config.yaml
head_dim: 64
norm_eps: 1e-05
positions: "learned"
attn_scale: 0.125
init_std_o: 0.00618
init_out_by_depth: true
warmup_steps: 200
decay_shape: "linear"
batch_tokens: [65536, 131072, 262144]
doc_mask: true
dataset: "wikipedia_en"
Each number is 128 + 32 x the weight over its row's rms, rounded and kept within 0 to 255. Layers, rows and columns count from 0. The size above them is the row's rms in percent of the matrix's.

# layer 3 attention output (transposed), 640x640, rms 0.0737, rows 253-255, columns 80-159
size [103  96  93]
[[ 61 106 161  80 106 178 168 142 152 152  65 117 139  85  93 112 141 131  84 155 143 136 112  97 110 130 134 145 111 162 182 142 129 188  93 133 175 155 152 146 181 133 195 160 110 146  99 219 107  99 161 114 141 131 137 142 155 108 126 142 164 125 114  79 129  97 122 123  82 111 140  82  88  92 116 206 120  90  95 127]
 [152 166  91  86 180 119 142 106 149 159  99 150  72 135 126 166 133 168 162 106  98 155  95  97 170 115 109 136 166 114  64 205 109 114  97 100 117 125  79  90 112  82 154 143 148  95 173 147 140 126 118  88 125 151  87 139 102 118  74 116 153 134 115 134 179 125 138 130 126 124 162 129  98 177 153 125 115 126  65 125]
 [182 144 129 111 125 121 106  87 193 127  68  83 183 139 128 159  87 159  86 104 150 112  88 153 219 133 125 123  79 127 119 148 155 145 109 128  90 159 201 120 137 142 160 139  98 145 102 167 132 135 144 106  96 159 113 118 158 112  97 135  89 104 156 138  91  76 119 170 137 147 185 168 154 175 116 115 130 127  69  53]]
# layer 3 attention value, 640x640, rms 0.0936, rows 254-255, columns 80-159
size [106 104]
[[129 105 135 123 147 109  97  94 124 143 172 155 110 130 137 145 154 119  63 177 149 121 106  95 134 185 154 116 179 109 141 163 195 135 137 166 189  86 150 121 139 149 143 115  76  74  65 149 173 173 133 157 119 117 153 125 114 116 198 212  86 147 135  92 140 131 131 150 101 140 116 169 142 192 141  76  92 167 140 145]
 [122 174 113  97 158 116 141 107 129 101 171 120  70 150 142  73 106 175 131  74  77 122 176  93 104 115 133 110 135 110  87 158 113 100 156  92 174 119  92  78 158 167  94 151 171 114 136 114 146  96 142 145  81 170 141 130  68 148 174 178 128  82 178 100 135 170  84 121 117  78 136 165 149  92 155  93  87  99 125 163]]
# layer 3 attention query, 640x640, rms 0.104, rows 256-261, columns 80-159
size [106 104 107 105 101 105]
[[124 202 107  82 144 105  66 134 122 147  74  96 138 102 129  92  70 140 108 137  99 157 124  85 139  83 143 135  68 124 102  94 136  95 113 176 107 104 124 129 144  83 116 112  98 158 114 177 130 183 142 144 141 123 133 200 110 135 141  93 114  92 111 109 144 100 112 161 158 136 150 133 127  89  77 171 118 100 170 122]
 [123  89 169 126 142 161  72 141  97 178 100 145  93 164 152  94 152  87 117 147 176 162 141  88 141 182  96 113  66 126 139 125 108 155 112 128 119 158 107 132 151 169 127 138 129 233 143 101  92 128 135 117 147 112  69 149 178 116 120 144 152  77  86  77 153 114 150  77  97  92 125 151 110 126 166 140 125 138 140 171]
 [116 188 142 130  88  97 150  91  98  93 116  94 170 133 129 112  93 177 129 112 131 127  93 123 109 136 151 232 163  92  97 155 153 144 153 166 117 127  77 150 118 121 159  81 118  97 133 132 182 106 105 110 150 137 143 110 160 128  79 125 129 134  90 165 140 105  87 100 137 102 145 140 158 159 157 134 149 108 153 146]
 [136 159 144 147 121 137 169 117 155  75 111 173 123 162 162 133 151 154 128 151 121 145  98 153 119 122 132 122 168  98 160 158 134  75 176 158 141 197 171 170 161 110 108 126 104 107 127 110 172 193 118 139 172 136  62 105  83  78  67  98  57  82 126 143 162 157 158  94  66 106 108 160 151  57 157  72 118 107 115 155]
 [136 149 161 107 107 129 150  85  85 111 144 130 118 114  95 149 134 129 162 142 154 100 124  91 128  67 167 140 161 108 117 115 114 147 114 107 130 209 106 119 143  64  95  98 104 139  78 165 119 138 125  99 135 142 145 172 146 130 131 130 121 120 128  89 119 106 142  80 113 131 186 136 149 172 128 131 121 108  91 138]
 [122 149 102 121 144 115 158  89 101  87 101 121 141 139  92 129 103 104  66 106 139 102 143 205 110 134 124 102 132  72 132 141 138 101 135 142 127 114 113  80 144 116 153 116 127 119 158 207 145 139 172 163 137 114 153 144 107 118 177 125 145 152 154 101  96  88 129 130 128 109 125 150 127 107 180 115 141 151  99 156]]
# layer 3 attention key, 640x640, rms 0.0986, rows 256-261, columns 80-159
size [102 102 103 105 100 104]
[[113 165 136 114  77 155 100 173  93 135  91  82 163 121 163 149 119 191 106  82  82  99 180 137 155  70 168 123  96 179 109 112 150 134  78  98 122 145 136 172 144 133 143  47 114 193 125 137 135 177 150 124 105 137 136 148 162 141 133  65 122 109 103 148  92 112 188 116 159 147 192  84  99 127 139 123 125 143 151 129]
 [132 180 165 109  86 125 111  85 116 132  41 137 134 157 140 142 157 105 109 166 161 118 170 163  99 126 153 181 116 154 144 102 110 117 104 116 125 170  93 128 166 137 122 189 157 176 129 154  76 106 136 163  99 111 180 141 177 144  67  94  86 105 150  70 143 140  96 198 172 170 132 122 120 168 102  91 112 157 105 101]
 [124 195 126 126 131 144 153 173 121 102  35 124  97  92 155 142 137 100 135 182  99 101 130 132 140 115 183 134 102 155 143 152  94 159 142 136  66 128  52 169  92  91 132 121 133  90 128 128 106 131 117 140 117 109  93 118  72  98 123 159 154 123 126 122 138 115  96 101 149 145 160 101 141 181 109  87 114 123 154 125]
 [134 191 105 134 145 142  73 182 134  96  97  95 100 183 149 138 114 165  84 172 133 163  91 169  88 119  82 120 161 123 125 196 172 172  82 139 101 136 105 147 132 145 150 109 139  82 141 135 163 150  97 183 176 242 135 131 100  76 147 141 151 111 138 143 161 136 103 123  88  73 131  86 183 163 168  99 135 101  99 141]
 [144 114 112 141 106 143 165 123 155 206 122 124 150  89 128 135 100 132 121 133 168 132 164  97 149 146 144 156 132 132 139  73 132 148 160 124 170 156  89 106 167  71 109  92 154 171 162 145 155 150 118  87 179 109  92 138  75 146 102 182 148 151 102  71 127 116  97 113 141 118 152 176 163 114 117 148 104 130 174 163]
 [146 177 109 153 138 107 199 174 110 111 108  69 143  90 122  82 146 108 153 145 123 147 141  77 146 133 101 119 152 147 123  96 140 122 104 118 111 184 118  91 112 113 117 139 166 106  74 203 155 156  79 115 112 137 119 162  96 118 157 154 111 139  95 141 139 140 186  86 116 127 142 151 143  72 172 120  94 135  88 181]]